Part of a small language model's weights: 12 layers, LayerNorm before each block.
Each number is 128 + 32 x the weight over the matrix's rms, rounded and kept within 0 to 255. Layers, rows and columns count from 0. Numbers have three digits each.

# layer 5 attention value, 384x384, rms 0.164, rows 190-255, columns 240-287
147112152129113141126101137157098124151097123117122127134107153117057150159098100128150156078167127069169156157088137106178134120133163146104136
152162120189124154111126130138143093105119109138140145162087144105115138094153127114164114113126155163163135114125111137141118134127119156119099
128148140125127109070092133129138129105156102164119130076132157156099118133100147151165109081171131158138116106111133149190162150065106131147151
123079082121166098152081121132105100110135139166123135116130141141127159094170112128150156146138158204126154118090099108162138094121072109118153
097137158124150183140169110106037110154101101116135106110083131114115125131135142188161177158116147167170117129193071098121150103154092061136137
171094117172117161113096152135165129194129141130130123133136120141094140110156085115130120138098125115127102148147123099141145149149116086161143
139125125143145172116117168080138102116098116142149105146106144156113139108092098131162146082154119095117120135102109129137155134138083112154151
103087101112094130104121159132116120108088147126139112102114086139096115101119164116150109136101108121120119169126127134082100127140135119084113
095144197082094145097113136119139172125109153086151091143108185103146182109099104102118151111123168125172110137144126138111117131115129151119129
117129128130160119136113141145137147151143167130139100137138164084109150125093136072148130136124129098122102139165088152126104118104131164141111
145127150188129162118122095114140134118140152106137118123142099122121115114119149113174091141091150106142103177153102111150104122124173138068125
129104131170116096174058139156062101133117118123097169128191110141107180088143102133178147103063152156153104088142117139141144155144129111167136
093138116102090150121117177143143104092117130140139164124123094154164128145111153161113132148148116111139159160117096143165111131141162103141165
078097095138100107136150121170135085099138093113140118091129089130124103123123153059141107135177158082100127140111145184124120167130149100104124
127129133128091147104173155160120108170159126166132117130073144138165134156114089110101140097175127141145140174134154153122116107118161082124156
155135101096155091155158147120128179136120143144131156144121091125139171147082130130126105143138132105166109167102136116130088142116153112162124
124066138092169105117088089182174147106120165114131166117159126124127151156113112110104179132095153126122145068118143136166107155124140149127126
134123098156113104068142161143163140122159127168118119124178160145099098138101126117151151160148136147104116125147144118203077128112134146156130
159134140115107100141116104111100075154168153122107149156125168114111141122128127117146147143074115123152131100131144096127114113146108129105128
112122118119131117117124084107101136143088105156166141133107105068164195134087195140141085118120119134116115083114137145076148131117133122129099
104158137127151175129166136130109141106104100125112165145079065061136130108156145127131131126156108118117175137107096091055078091136166136130054
107103131162139081141105123097142124107094110119141107120144130128102134124106142116085183136149090149111103130102142139134102126159157100154147
093128140127128170116124140150141070108204079078145112110144133146142174106132124078160102150092107124149124112128152144117131116119116111170103
120122130171095138127124147148155156111058105083102102169097135180158112125156132106131106163132155084163107135164140191128143091120129152117140
119153162131116147147137140145134161085064111128143126141105108182126129077183107171098113150132126153080125136060184137108129131093107161108156
130146112167138153103106160106108104089167124100171136106101130107151125133093158145124074148120162133112120122121129135104143139117140143111097
147165105123155148124119093120176104057125095124143091140152097142102129133146129137121171085133140093134152138153113126163134128120145146138174
176095135142161098130076106105136102130092104129129105140140095135114154079114102121166119127088183131119087121120122116113152126080111071105158
131154148147118127172118109132122143138147085108163142164071094087154155123126147120133135151106136126113209114128145115086155082150140163122096
084134143164092139124147126140146132100105136121098113080106114108206152177135121096131102148169106154149126146169158110134065126143124123135127
093138123111092118123145129073149102135132105180140186117131155146162099132127089146099168079137074164110123133088142060130120119157133137082138
114153108135160126103101099086178136125165123170098124164119109125112108092153118141100100160138144092137110167173141103111103124162129165147126
147119149172145107080134114152112147112138162085097129105203118173129152114156205161166088073155149097097097134184115163109130066130127109084105
168127136101085112091125184095137122094123112125103108135137153103126139096137120105108125136059164128137160144139153140110091091111139178130118
146143101147142083119151123161181169173085134077122109227142095178141074113191145129095068138089115091130134170125207133099163136143117099084171
207082113145101118088084081121204142144125165143143164078123142138117118105145112138134127172071136075127139128125185138122102198172030109163141
121105150108075167142185134152123173144110150117181111166185162117092120120195122106001164079098118163091121186072114139074139108098139184146168
055111107084138136111161094182108129067154150074083112071103108115088071130166115140115146124077125117179097157115197104124189135115108099123122
143109117175151089118136148134132078110110124180122183079152165182157155103118144121063086152124160152163180082123100137100163109115071160186221
099124183082142088153162130097121074092080186134143098117177096068115154155095155150106126112103175137148162195104083097076072093155118122113061
107142183132158159102083118143117136105157123127140175143097082184135069159085118102240147135069110077127112176106184098163087128155160113107166
148119108161092141169120093124092174129119198124177076085104154154110122152065106112154199068197135121069124126147122150133127082094111130119159
120138102118206093115109088172113117117173083143179154149062113118147099153133174125112129158132104106146137173117120115137148163138093162190108
101131136106065144060085103085158101106136103191086151095171120113126039128146056067168139063096117140127163125149114075213148068138115149120112
224144206163127213086179123100092178132137102084188045124130193201088144115166193210129112180177112121160119097106000151064150177076132183195194
087114185187115133060180117068089137152115138184138114191147086107072157075107105092134105174098156129112149146112125131081084108123126155117086
144127132162110137096149106113153085137210104130115193209128121182095107093168123178105153156077127132081207121113130143164164127088182163102185
092120112080125173113152144196148120106075099137142096123133126153100147096197145150093159097044134108177136137138150073112099144089171104116092
126131078116091089148193093118149121086125099033057127177120169139092125120108134057137089112116089059185168108113184135135145095143105161132179
148134165112134132096069121110106069166121130110160135168107105152123125121077120133068150055130153132151181157101062105167146089109131127178252
126077137108107113164109150154156155173103116116118139123234101143112181095135098168081105129121123064070115098128158178173163089140135036084137
129145102168177175058010090059075136081087125115096162140072124128148140115168194085156076136178154146183191096111120142132145176088062144071149
088111156117101143133155214128177129142133118113191099177067158122152139170189183039148180113125118083127103124114228115107083089148053126163148
088084122132133144191141056128132073138149082079096092170156217165186120081104073094145125114111113143142137159067104141177138144085095138135141
136155158113165168102105124093065181119089156092106127154129203175125121175112160170131090174111176137213174116128106119181114085173147168124190
160152142142094117128125152121110101110147166179156132108118224103107117092160097169120107178121126100137108149107144098098151090158172177145076
195089114087072106152076159142157078166175156139168046155057123141073080108173065071102106119126065095136108132123187110149204079145153079174157
153158180117162090101142141020143102095115148171149113155089176101154133139137098178056074102158172135155098114166115158141093110080117151083185
106114111125113131153154199141129134144181169177129130144127167090109097113108186134109142185175120188091159138079154116142122178083138129162182
083180108150087143000061125101116075212122105179130154194093132111123093103178118131131121064089193143163149098146181127148056162124108117083141
116072162156141158117097170133168065151170129066124145069126211229190131161153077033166102117111126083153109115110134095223118103152113128155122
192157136155174156126110129098094139139148117078117178213140148123174143192198135209137086143099115102183171091182078169150099209177141140124099
114174164128161193130145145170081131134184173087113120173143147116153083170137098111161164121160196155174079065101167181159109123158156123134117
203150046130177133083133120125125153137084161162135129108157122173098151058031162150135098091112099168135125147174109132165153128068177130120192
130163147174121108076149117118117073101117100084106176155115117151131122066146079115100165133160143134109056109098079162170116101177144121093108
118143086114131126097081086124172163145073097180122155176136123137167106130111111104161146090134052136114155119169138099101151172190096075113175
# layer 5 attention output (transposed), 384x384, rms 0.139, rows 190-255, columns 240-287
099150097150219106120127094141205139115099156118133117115145190186159126183126163136124109160096146169112111115158179146100140173092112129134085
123103106100092119119084131162093078062135138108096141135094131119133098088101161103095132129134115049124120118127101141113122151176164121100166
093139104148138167141148080134086086148097141167120138176084114137185081106141130119038136163133146140148141151147078153027101148146145118068072
142196166121091151116163115127117168148104160105181165146152116109144090136142162138143081129083110048178079170179095143140112164119147148127085
154147102184224086108093133151189155078115134155113160153158173131086189148182134070136097103139079054102155113062200175114085155125174194108079
114196158142106091127214116119132124073139161159127146153114111058131123132101143150116123106180153104111095145119116134128102132054117164102102
096151076115062139132148058210124114132118154121147150105129103098158087188122163118118089132125124154133127064149149110159128105175171126097099
153180146157147160113123060144118156161146061137125165124131090140162147164171101101095151142135150143133112081144177117181156119140100156170172
140140110147157122159158136138140099136155094131100178118177034119059061151148152077135155174137101134118122125129108145148158132176147063109122
143121141114119133133139121103107048072128071095134150114105137205124101103126093205087166122136151192157161193082140097113169178152072109124131
154151169061108076142100150138120118172122057070126111138128131214164134165130097143121158134168115144097100109129165141140133148112061124133167
132159111092146150075195099128182195145161121160134102135064125124124117134138177110089117167187155067122195170137142100137147061077137171049125
150150132138171154178140100177126167196178148104074062120103157103134124161099085117140164054094103146155116077137139076073155115150091137137046
177153072055106126131131137100116215118103131136080133150114160116105158119074121195121184094131108124121151092133129079085144133159083141090084
158141087099141114142056063121110182154082094124122108126187129138104138151171137071154144155092132130145092043104046134112168148130116140128145
119100092207117131102087087120112050076111166098125109124100138161143032081150135123114137094112099122118141128173124099132164126125085166141146
124143093156070121110189183085127161134122083147131117107117095099134110111112142152193102147185126106127068203138129131107138107163092107091136
113132154089153154180073114116094114131063179135076157158145134088217128142142143130091113128100113110170148128106134144094166138128117133110097
132182122140151148123127139192184153069133107106144086113131092120176153134080159147143127133193177096116114144111072146074163138145119154118116
110132099120132140160188125158131118137120126105110173105104158226098112116208113172141139138126096111141118181090115112172092117105103155108168
123110076148130070111121122129166131169114182099142119096152201205134158131111131132084082149125147184099096123125168145196138149135101132132147
111108144070127101110129125151110159160171129182086138121156089112129126110166111173154075114131124095092118152169090136087185131071103153118096
159144166111160124151124131146169196128059181141171137143159097094170114161109127147075178195167135138120107115086108117175122167125184148078164
141110102128106163101119078114119096189177149140147168139133098088106183154116136123142156157120153180117157068084170089191129148128154096107101
087090137116100119083144127091138122130147125115102186133134131097155096120103165126086090142097091112175159093200103139117157132144185083153137
082142147087100121151162106111151111186128144155125123147175152132145111102102143083138203120140051094151175148146118083137148124133094134182157
097135149165133078105168202204081180176163185129112132139143110065184075149137113125138076136133086175104078109074121119128122121160103036162086
089137092136141096139209139175112138132153132093111129149139170105170082158184146109096110140162078119132158142145123129141061120137133210091118
079127159106149073089155162109142149098089147131120106075168182178022066126123179143096104081135090138090080147150112140113115192146100082151138
191161143096101135101131151143140117195168119099162134134166105137078090074086107095136126126070154115096100116034143179088156102118096092118121
166105161126134128102079111185109161089157114099091109129110110167081168125120111081191143174122197136158063152143080255132118111124146119150181
147120161153139119130117157191100100129092101089128103055142158146139111117127099101135186078125102175130138144115092157126183129112151098099147
113173114107083150207137121092110143088133079149161123119089169066125081151093027107128112158109093160136155129094123109150127171147110100171148
131111174161155109158153075142151142170197163145178111128139105133120122161117155157112110103185105181104074109141120126154152182121131071160140
113119121145112151112134111149112161094175141210111169096103144147128114120110148161103155157155205112139085105096144152096070132106146159127107
103103105132213171131149159107086084128122084137158124161118162125193074091132069134119153129147094118105162162117137144123149137136148090130153
141204115143135090076153108120105111182157128105227133188046161127138154151114211141126095175139107140094210144142171108174069056206109118088110
076096141131127133112067134128128128149173114175111104125097164111149148152125200141075124138111116147116173084141131115153095099079117147138107
130183138112154141153092142084148154155127117047143151116125104191109150150120110174132166186125076145119144095160172194107158105182090130147129
124050109183056124101154148129146095130201117131114095115096104084110123095149123132173119151104137135095143109098122135205139143154195136123136
156163113123122164140129155095111108126122134130115125138121157109158213076148112094038101130168171185165064106144104174131127111128154135116128
119079132117128136072156164070155106115057080145126155150159102148099131182177095137107132174117149155127093147152119163145135146105151118153133
176139147143114136098107144097133132125165102110160152115159087117076155143085109149150152126106158178114100154117130166151100104095124156171125
095152124163255154127188197128119187113126165130125070110148186201154153148098151225089131167144129109128160160117172157072106141100138140123110
148162092098087071104103151129095149176126132125124173143082124127119086129109073101161069114097125145102100150146164108098159114154140129089102
118164115144104161130114162165155178150182102076195153094151134085140138090111175136120069090091143169115101136140199103184126155179173069113155
076114106172108146176145132154083157102127201114164120109109178143080119134144098114108104098104114133096171198178120119131147156179095071075080
141161125174172132194141089093111174127148092168159102139168179129079115107100108126159118221135090131114142118095101142113149145169083141125151
122116172159157103092079154109179148200155089150170137074115125159174125124170167121132165128086183195175133112118071159159116166103113117110108
114127128188127079112121135192120172121133144152155074187142104197170193109097146107136155137085132121114120101096154116125123136158099093124161
124133145130140128042178089141055075081149143110154134106047127111112074115080153069137198097145148121150145149135107082107063186106131151117157
110150114082117153101145150169117167170213128105146113146102107147110131138062152120142148070123164106117144080104166108135146143194183107165090
113161109124133104131122088083137172111100146140176099136109121093173143137102046173127087136131171170166135122138085149124110145115156102080130
143183092148098151106141105179100140077105162107142155076090139121122150168126141100075158111140085104129100110118142119130134107129108142091133
138157161120139107166160129128140144148147125143150092161104099130138085095163056163146175108154107122128127125109136135064133160144111108136135
094060148122131183091120116176096124120106109178096125116172120099071061142094048102128156177116087139121083129173110164185061156141111138195050
093134122172078159116163118153142180111077133160060170199131120144210130160141132148091149157079140142081092106117104132111072081064122139082092
086134131113085170036050126204100160114137121107153109124096163156086131125144100091131204163127092144081152139149150097124125121176066095140130
100169103142148122150144144147155124114081046100128091075139139128118080155158135132157032113110091148138160136128097134135151018140100154117077
140127130119159113158112122155122100060068175076157162115122128116116150083092088146126131148153103157064098147074093107105141095215164130169139
151176184083101144137126131119029091097070167144125116119070085118075159106126125116122127118125063167144163138158119128082156106162128138090113
133095142051201116174151071196054156119150141132055103118115104077111123119090183019100184162149169189104097186114177145110125087137141067125182
152108177133122117088075139128104088108132143102112136149069104064123216134054139109112111134117034195164142097134103073100107133065137168169092
088138154148115104199094140158133128135117105122105119139079158140124182154154154129171155102112134119104165100138151098075095142124122094133174
124152140092185164176157081066148117144142122084112071138149128142131165105135191170154101162107132129079176116145125087131099135114092164178156
070170156146168086109139147108227082067129111064112103108163156196136138046151102121164133090150146099145103100126083217150148101101130105103146
# layer 5 attention query, 384x384, rms 0.172, rows 192-266, columns 240-287
138124110103125155140125114100119149118140070147143105116134150135106111139134160126145105086176111113153144117141164102132134162134141162153116
099124177148127130093109090137119136100109132107099130112116107087115168149080136122102118115116122111149143168129136110095102077142094142159089
125111147117136103136094126115149162136145133122083149094098137117119127132129140127120124110118155111181086160173132128188145132135134176110138
130149131123190146124108093116157159163162103143150107129147120177090094158152118118120165123156135121112087155146123163059100174133092117125118
105122174131124148183166128121121092093134110100150137130151098153151117096120122136110148131126173111143116163131156121077096131128150118194158
152094092137167143135105164152137143143123148092131092147123113107118113051126082119135149175143110081104159102140081150085134120116108141140163
122176108166143155143112139112156121081119115134177081121115137098109101153116124150170090123135142154157151146133112134115050122119134116147121
142102139108142112151127111092114112136184129134064141110125106113089156121118132114088147079150102142095105116157145109133138143101123160091121
114110141105105124167109125125116140169153094124161114121168141133188074166116055104108144149074072135102108112145111174094146149113148148111110
139124146134103185134128125126135131123106132118117154103105152133084130112146095114113105121147100143150133149167165135149130165115147180174174
121089098188128105156126143116158092121054109058120121140132132081120125118119112156153138164123124085102065123133134147139151151137169151120126
134107096132152132108133097149157141135160130159125125149156122125140143107080107163103122157164141117133137107148151130121150094079136122113143
149111130121116177120176138133120148139149100092104165135132105096094128152127149101103121114138142105132124105112180156142144121100135127068203
104120156156136149092112171128145158127053172085144103168119120152109160133162139128169127158145137113103129093146127134105131132137126165139116
113125131124180127122114148144137128123175112131131145158085097108143095082119150130079149110107134114117190157098125111111124120135148124100088
107122162116146180130131099163128109112097180175091084150171138103124131146099115130177126093103101110117118103159153145143103159120128100149118
164163097115134146116135154142121165111119105121138111155161119105116111132172138136130150139127162079118099113134141152180162126116169119138095
157106160061141096136104116105117169102126136135061152142133169168087103103112143152141159107136113138163145123159142153160130130134057220142132
196145177120119172118125125113124173148128124140134109132126123132149106134144119139137134084150122138100108141098099138165191141146152118132186
137102146117138084119154170144150144136187154113118120129107164100129179170086116158144119147170108116144122135110166116138128106131142157137098
137163101156071138164139107130131144133109121100163170120106142086128119129140071127101145126198144146133104079111133078151120117151103170105061
130119154104129128117122107146108138154117103132154088144181154174148110153112154097147087068084128122086159102136106136109135150161114067132165
069093162152127175136110147115137124130176176140125066130140160130146161109107121119119104118153156129101145116089122121133120106101116153155135
111111100118198151147152116164158137108087109131128124153114141118150082122093174152132141160153138107131157151153143114122121105090114079100126
132115096160107146171145128184081172132112144167120191102129117125157086138132144157100123145069133126129153175142126159093132135184135131112142
121152157120120137104115160158102117139131144103146154136160113127123070114125165140111125157122140136094132143135113123125133157123143155095101
109171118159111110135105122071111135166138150123133128080099174157102136159123092099176126148118134128105089098141147116131167081150123104130147
119154103168140084166149155147127166110107142138133184102124092084110091159134159132138100128102122115130102147071128127110156130086160120110140
130151120169085114106114144138122111122132145129085156104140142163094102130137146154156167128077085113180153138155134139136134156143135137122134
188127147114096132124140133128132152113147080105119093097090162116114103097181114140151161148127119117148122145114106084173068160104093128145114
141097103081119127082053148089154091092121156134116152136145123119131109125100118153136128135161171085141108125123146174115127148117145102155158
172168138131139122139140100109111059115094095130123132123158126144183111134152123131167096140130116094150126178126113065128126169156105130119154
158117109073163152135187137061158118168108075175160080169137099191091101097204151162097158116113140121110108085106139128171138118091141107110155
095108113088120142137170125092141139171194095130149122095110176139176088111109146123091164121137092072140107195161075097093103109093151106093144
097198116165093176134178152116146122139108149111146132137161143124104103091182171172109099153127166072110136159188149120154128148134117104096117
089143137131071110149132124130115128155091166143135146123177094143168122143120145131132129126142130115138120121118157193122118164150112133163127
130121139098134127136143147171111080156151106144185189139056160118055145153146088087167100143114075128088084107142154109129130120176143155132158
108089173145136199196109149111129160087168128038118084125159114099106150158122151116077102140115095111110122126131062145118182133119118135105128
143115112123131099114117137164188210140128140099103124107111143089114155101179091074062124128143126126117148129130096076162161150158162186120123
177057137095105185084084122190135097134152153118161128181105136090100154136128141104068089152166103172128170136127086118032214132202140162123079
158118103153126166125129186180168161151140144134144100085111116148205147128075118099135105136148154080135084116151047095116150134098148152120059
142109100137125146133138093106201126087117108115142102187132160122161115136042118123090140116125133174188138166116080101140135145150121148099114
163088138122082105118132142104111116105161125086127150074121138186159189145084142076170198150091144114114129140134141075114147102132098180117119
103099148104182144134143160106163134108150122161133099105140131170169177132109124159165077106138136135107170136127165147099098157094141142167152
112136117120184142101135080205158115130132090130094081105139107116134097078111155131115099121149139128160115102134182206111128141122094150123150
180136167147119114131160139175175107096123171160074138102118164160111147158128112142080156158184120143080074085192101111120129125166133161128045
103119059181118176129157150123105201166084150201085081163094097172133126096133204125118083098160096095175165186106156127147193177136249160130126
111124106124159129102183040114144179117138106121103081093199091181079134107102095134118120150140137135101142150122138176198112139144111200116096
160145141166092127113138152146149143091130128164151109141128144092077094103125111110170143075154124181136140093092135098118147152147083152156181
170146186064124147123169116174082104146112072159098136091174094144197134097143130091149162111205163107152140090083114123137162113131178133107111
110116202055168118061182094083109100139163112176129115138108102091134117117121193182092157128108077124101151126112141090125066137147147116161091
143175156131086175096106165119055106101109121153212154111142103115161087106089125055149129122104133131136154104157129148096096140149140134124135
149155128049061147116103142106126126144151165135105125114082133102125184179147134135064157128147129106128058143077170137180171166075063113164114
165106173111140113139105136078096189114101131147170152129160169184132090135153103175074116103087121169111159125139178067163140151216147154111126
105129100154115135082181081157103089140117140149152101126108169137119114103152095134108076076138162149149112128132123171073168195112166092113148
129133145129142136069106139154101112146130124137128137126102138132126105150144057102081114117123024168093120203171089126040117056133132114143080
143132086156107109118084125157131146140093112104113177097103074153138146140145041081131109166132179079148148151080172105081119105107145127178157
145100150132070128072117125108152160094120094129131125158108141130122078151164134169139137137152100127178124100092147152085126099202114133119114
052184056096193169162096185109106092129116142074127157128154155056134114143143106159122138159161094170128117117129152074113126110111124177120100
112154070148068119178126140148159144114102133131149153153089144172128142081137090088122106103111130162132149141177128148141103128227141105095110
077116032094098131100098130130132154150175127091196086119162131165176159074123147173174116137124217057147169064083117182113128122103200069133148
066093126093100154156122121033111166132120144140181154137204120112130112133099111109094145129144122106175124129135149163115085144026074119094167
127100119123151137099122103164124052123150112061131135101154156145131191152123110083111134165136137090105133163160082092161098154114133169114119
133145132085146126159182100103129091081089141201139108123164072148126109091145136083094170190219111109121103141077145153127128120151147151126090
141143079065112135091116121101086078161198093108159146130083190167200151123119098112111137099112095135117154111167155136063162146075087148156133
105155123121152151101137121146121179136119109142141117099072076124099109098159088047140157136098100103103051099135114125075168070147126128112078
140116102151157140113082142144175084061127084158147162154112148165122143158120154127144149079138098095096130204115165143152108139179174134121143
172072120147143155097148107117154154123168138169122095106123127136116172115174151170083139103103127078137152136139194096138144115170148107147146
111116122129085159118105150166106176178232122197133148146079126167097113118141109152212175189180116121091128164121150146083089097148126113126108
139169120145093132161126108172165109101146081068155140099142148153123123104092120084167126132123104128132064115138093150114123097078105112074095
181091124121129143149065105124119060092132115144166073167157092171180133115159110170117125111107117065129170090091099145155138121159064124150130
140129156155109100115134143143150103104137138141098137146100098096111139138118123090179145158123105148139158123178117146144151170163148140056125
176116129107073099156148095091100147127124107106148135100147133178136109123132142082156180111158150074116147131140144123070095152145148145103098
153129119103072114151160107179133114155147093144131146170128136110136134151160129165135175127110093112158139159123112159124152136109160151124144
185089120141126132116129135128200145118189134101145186144048156193122127044149126137092167161111134136157101155132099133126104088126187122081132
# layer 5 attention key, 384x384, rms 0.164, rows 192-266, columns 240-287
150142112138124137103107124105165102134115146096127129153151176122114136159122168122110134118135130110150097086111139105177130133137173100141177
092127139142115101125143146136136137134131130109116113107113150111153185092078128090161201085127101107142184141161176147134150107151114109101124
129079153107117141099132153111134167104152081120118122123143140133091104180154137156150140103135189185140113128131130143090139158111147088132156
140192134118104141082120143143158201156112097093126120136150143136085142094114136125112126102109103142095160117137146097074125145168108157118107
115150179080155112182134106149132102121151115103121151116100121228131180064164141143139130119110148109177129168123169114076112153108127120112163
127143093166090115102119123135196126156076141141115125134138122125072119116148163155137165134107115095137183144112099116154135141123109140094156
095106091154181089077142125106130142112125148097144152133153108094077128142147165109147119157135121116108080091097125124121070129084135132119154
143132124119128060167100146132147127144146153132083141097136123154081132107140117134129148120104118149165122100161163144111153115148122113143104
101074147166127194088130156148132135130121118165095143191120113163094108174125056137129148136108151108092113100098128156167097145111133124118156
101102191114123194104092101112142134111115106151193121109108166111094108158160116163129138117122126133110147190147142213129132144101111120133128
202100129147102110079161138136119095109107079125126106140126112082093112134174086136109150110136134117089164129075096118210101145110091113131074
169131098189126098090155156142168097117136102155115109130147109132126161101195099123114112128107144151157144058080176106105099137118154116112123
144131135169142113139131081113178112128091133126136185084116141109108086161128106068080113101140126129126102139133112103149149143119125150141163
147164156105201158082128140054171103108144168123135139125105147161142129105139131136160121135146127101114133112129146135120129128106093144136149
116125158155170118122125109130124080154125145132094202096079103159096109106101106150102142147165129122116105125125126088145133138127182083076101
127117129079117158159138096128128110092122123116097135129141104108155134161127111109058148125074137122134100100119105112091142105125095117117165
161111121138166114114128121139171111162137151136192171119176183111096088141140177141155160121085159144132105100154150116194149094106127123092101
158165118092109154122133163172158155158127114125103164077156099150075121126150132145113148076101145109085152068160123140107156174119105166102122
146150167091111136151093113125078104126128113141155114175139154144117125139115160118157149069102092103136110132081143104132176133155106124162173
146096116137178118146139138119161138091183128097123104164171125125071138112147118143077103114135116140147120128106129101106145167113126160128106
086140121108074140141130109155090123171128142174132135164117129128173129108127072164124098134110112134067102123141111108147074097136101172106130
131102133091164172121061130115155149126117122115121111154143163142173156144105099088120074085097107082081107114093148099155113161088134098174156
160156107127166123102129130127118122112168150122120132102111125134104174122138100157110131166131116126111137099118148150128116167146122131149141
111150138163168132147166131169126119108105099104088134145121114115127156147159120141148152156189125109159142137132169105128142109143141147130100
062123141146126114141144190107146123146095090161105118118104137097135136086138162160113131123113171096135095177102068135117139148117069120131157
131104108104140089083132179168117079133135133163139154134134116093130128124137152106098137128106144123129187113085133182154147134092193073143068
073138126096063119105073104079149118140108103137111110107145133126099215173133130093110118101148126095125064110137124102101160108140118120139135
164109137148115131141145128082127166121131119159153135129074107121105082118203143134184152137117129111131116136092087104160153134140149128072143
099140134127123135044152161120080080101119136198109123156121177160118122096154150132145173115103146126128142145128128132130119140093179093125203
144122130169116161128176139147144132136151096095110113065115209088128092143174129190111115116096170122141136126138156089129134139155058118105122
123135132131099129111107132104127093044068100129142104170138129116109147108115159167122101136120128079119089155161100129074134081135140119115148
147131117149153163116132104149093120107156137132121143123167136160134154166130107133103106099080132118145121151161118081154098112175095120137128
146129202116168091151117148170160055192128053051066099139127094155094120104147094165127110156085166104122096186133112077077114169146138070145104
126166122130105119104122178111095084181077181116158126208140111081128091091149143097123167108149097089200130106095121111142114157148097120172106
082067117121117126113099142152179168086086081122109121136117146100129076067127066132196111160174139112167112172129159129135089154097133160128152
130155131146075102173129145130162106097099122160140132155179086185147079135233166110156151066161148137161124105098114109150101098205178133125181
142092178120118197145172075143166136120126094044136153128119131038140187097154083112117106089098125107122133119114129123142147129132109192099135
221170161182108121145118126092087173131144109130148179175159129132136046147086099198108111108101137130092188143106104139114155129173124115142127
168172129118102115132114117098128147116116143045090137111116188108123171099100132162208098181159171102122182134101176116117110107065105097151118
112137129114153126208095141159096176152141117124135073137135141160121163096146146171086150129159148109132152180228091176134038159091070149106095
137071152161173117165060158141098145115203109158153107107172162152125171119163131119148158101172113062099198152156135142129076153120119072127066
171052156056176141083149159146091203156123128088121105166129107148144115108152131124119149136177114148122109110098116083132172128161112151159176
153135080146088142115158164163064170164111192104135122131143093135069076151114098168106184186151005152097152077096113132123197133118149137167158
125112148100108153151113130184119163153134121171143106171141173158128126110174154101125169167081128041138063136068108129123149133211166101139103
131127100102178180143103153152164154064085125143091134115132209243141113174162110153129172148079151136146121124141155129108147130092112205144110
128144148144123176165080136207115156099102147211170165141211141120168052179085161116120096151107120140108144110133148186107085063093087120117096
155129079133127092166136149126186187102159115101106140131110160080083128142106110106085112049162183144088134066094179157138101100108167143083138
127127087115183084175098131157169135105175164161102186139094147195135144106090146109140134140139104070096114123149108155188111209009126110093144
152168094070103043099100172103049164068160121181093158119102109159145160087147107080127135094223154142161087103095104141194077128104149146190153
133101147114086112059195105177125137145136072161142166162086137137135151083113149148117135144143144136160142137130160146110157143103122107150139
051183191154146141145181078094123142151088130156110187104112132132076098143136154145164119118173073191041155141154177140153120127118082054194119
103143077099092141144135165102128160111090102185123130136140140119132101133082077119111151128094157114112147138167174168191132093103099092097156
155049114173106129091062166123110127170127167112148109155090177120158139090118170121123131149130136141125142146221150118083192175113084108136115
105098152141114133165159092171016109130168184146147113068087123123137089116114138058174118143168159165109141092120120148172103171137152122145070
147129156162176081134143161125085113113104113158098106144173179153117079096127106172122177158163144067092039143142103136113141101132117167044137
139127106139145137109116130147122146110072086137152128151056159151151116108169123096120126087054153156105111184158137132141088046147080182124168
103108155143118105156070117112121085113200154131159106121129156168086114143157148091148168094155147139189084123117136149190176063138170111096124
133076153085087149112140129120120137131149124095114144160123101152093215171150159097098153161112119106081143076093122159109143122094133061128121
108064120118163178114104133168179107117182109147107202154155154107101142147125140100128192089163180091189138104154163129147140080156115095150143
180142128168100101093146138139133201144123169156153130173102140089189139093114155097118104189155171127171111200138163073148095169155188174045152
156126119113168179102106176116209135103112071121220109178147103162110093162130114119102113085099148162138122127130131100072156120083069114121184
058161161148120136127154079153103113140119170131130142107116096142132144104082104100064100152135135095179122105077140075093170146112143109139072
162105124189098128143118096147121131099144120105093148124127121194169158107128111135082140143138111071152108103186099128134174149158147193080144
127134100065106136113125122114173129029085066087158166143166114147073110179090161114159102068083120136118034147094107135149161217107174187137149
084151166040166104120075093154112142112114138118166134185114125178156102153116106171140141153104105122102083117131136111137106142145084096131197
117118105161206104096061134139139168161100072111129153101128149158169140142133115135124070218129170170134161122141108157108138066124110110125107
188070080095125108153139157198142111083099072153145097201068138086128092110070123102108217109117115092122131153063128128169152082104122158091151
138130090140106184134110114125137120150118106098155093157139129180121165141099137142165160146145171128115096120126134100111145066108113159167118
057124167108101141105067143058110109173115127182225104127096141064139112119126172148123141116117126119152156129203147169116123114125120136097102
184180159158162108107167081163108080102127136105109106090143136105108083152157094131166128159114098113154150097134199128132098108129171159132096
096141071088066126077133181139145104142077165154120108151087102103146162159096119097135084128147122141120117130123160140147128117096131118115146
157057124117109196123144062133203136108147143148172153142151157155133081158116084112194066149104159161134074073126056190127158109142098126127103
137107134070101142106144145172091137189122105120121160160150190151110176103084129151094131125089161103165123111165208126100168162176109149090100
138158096150152114114169093160115048165127105128096167128163097178174113134173074184139114127146148152147135142148178165123131072136045177086122
151100083090107114116160084093120128129181100115175095102136079121119164067108130079081176144129089168087143112128164121093150149165156077146120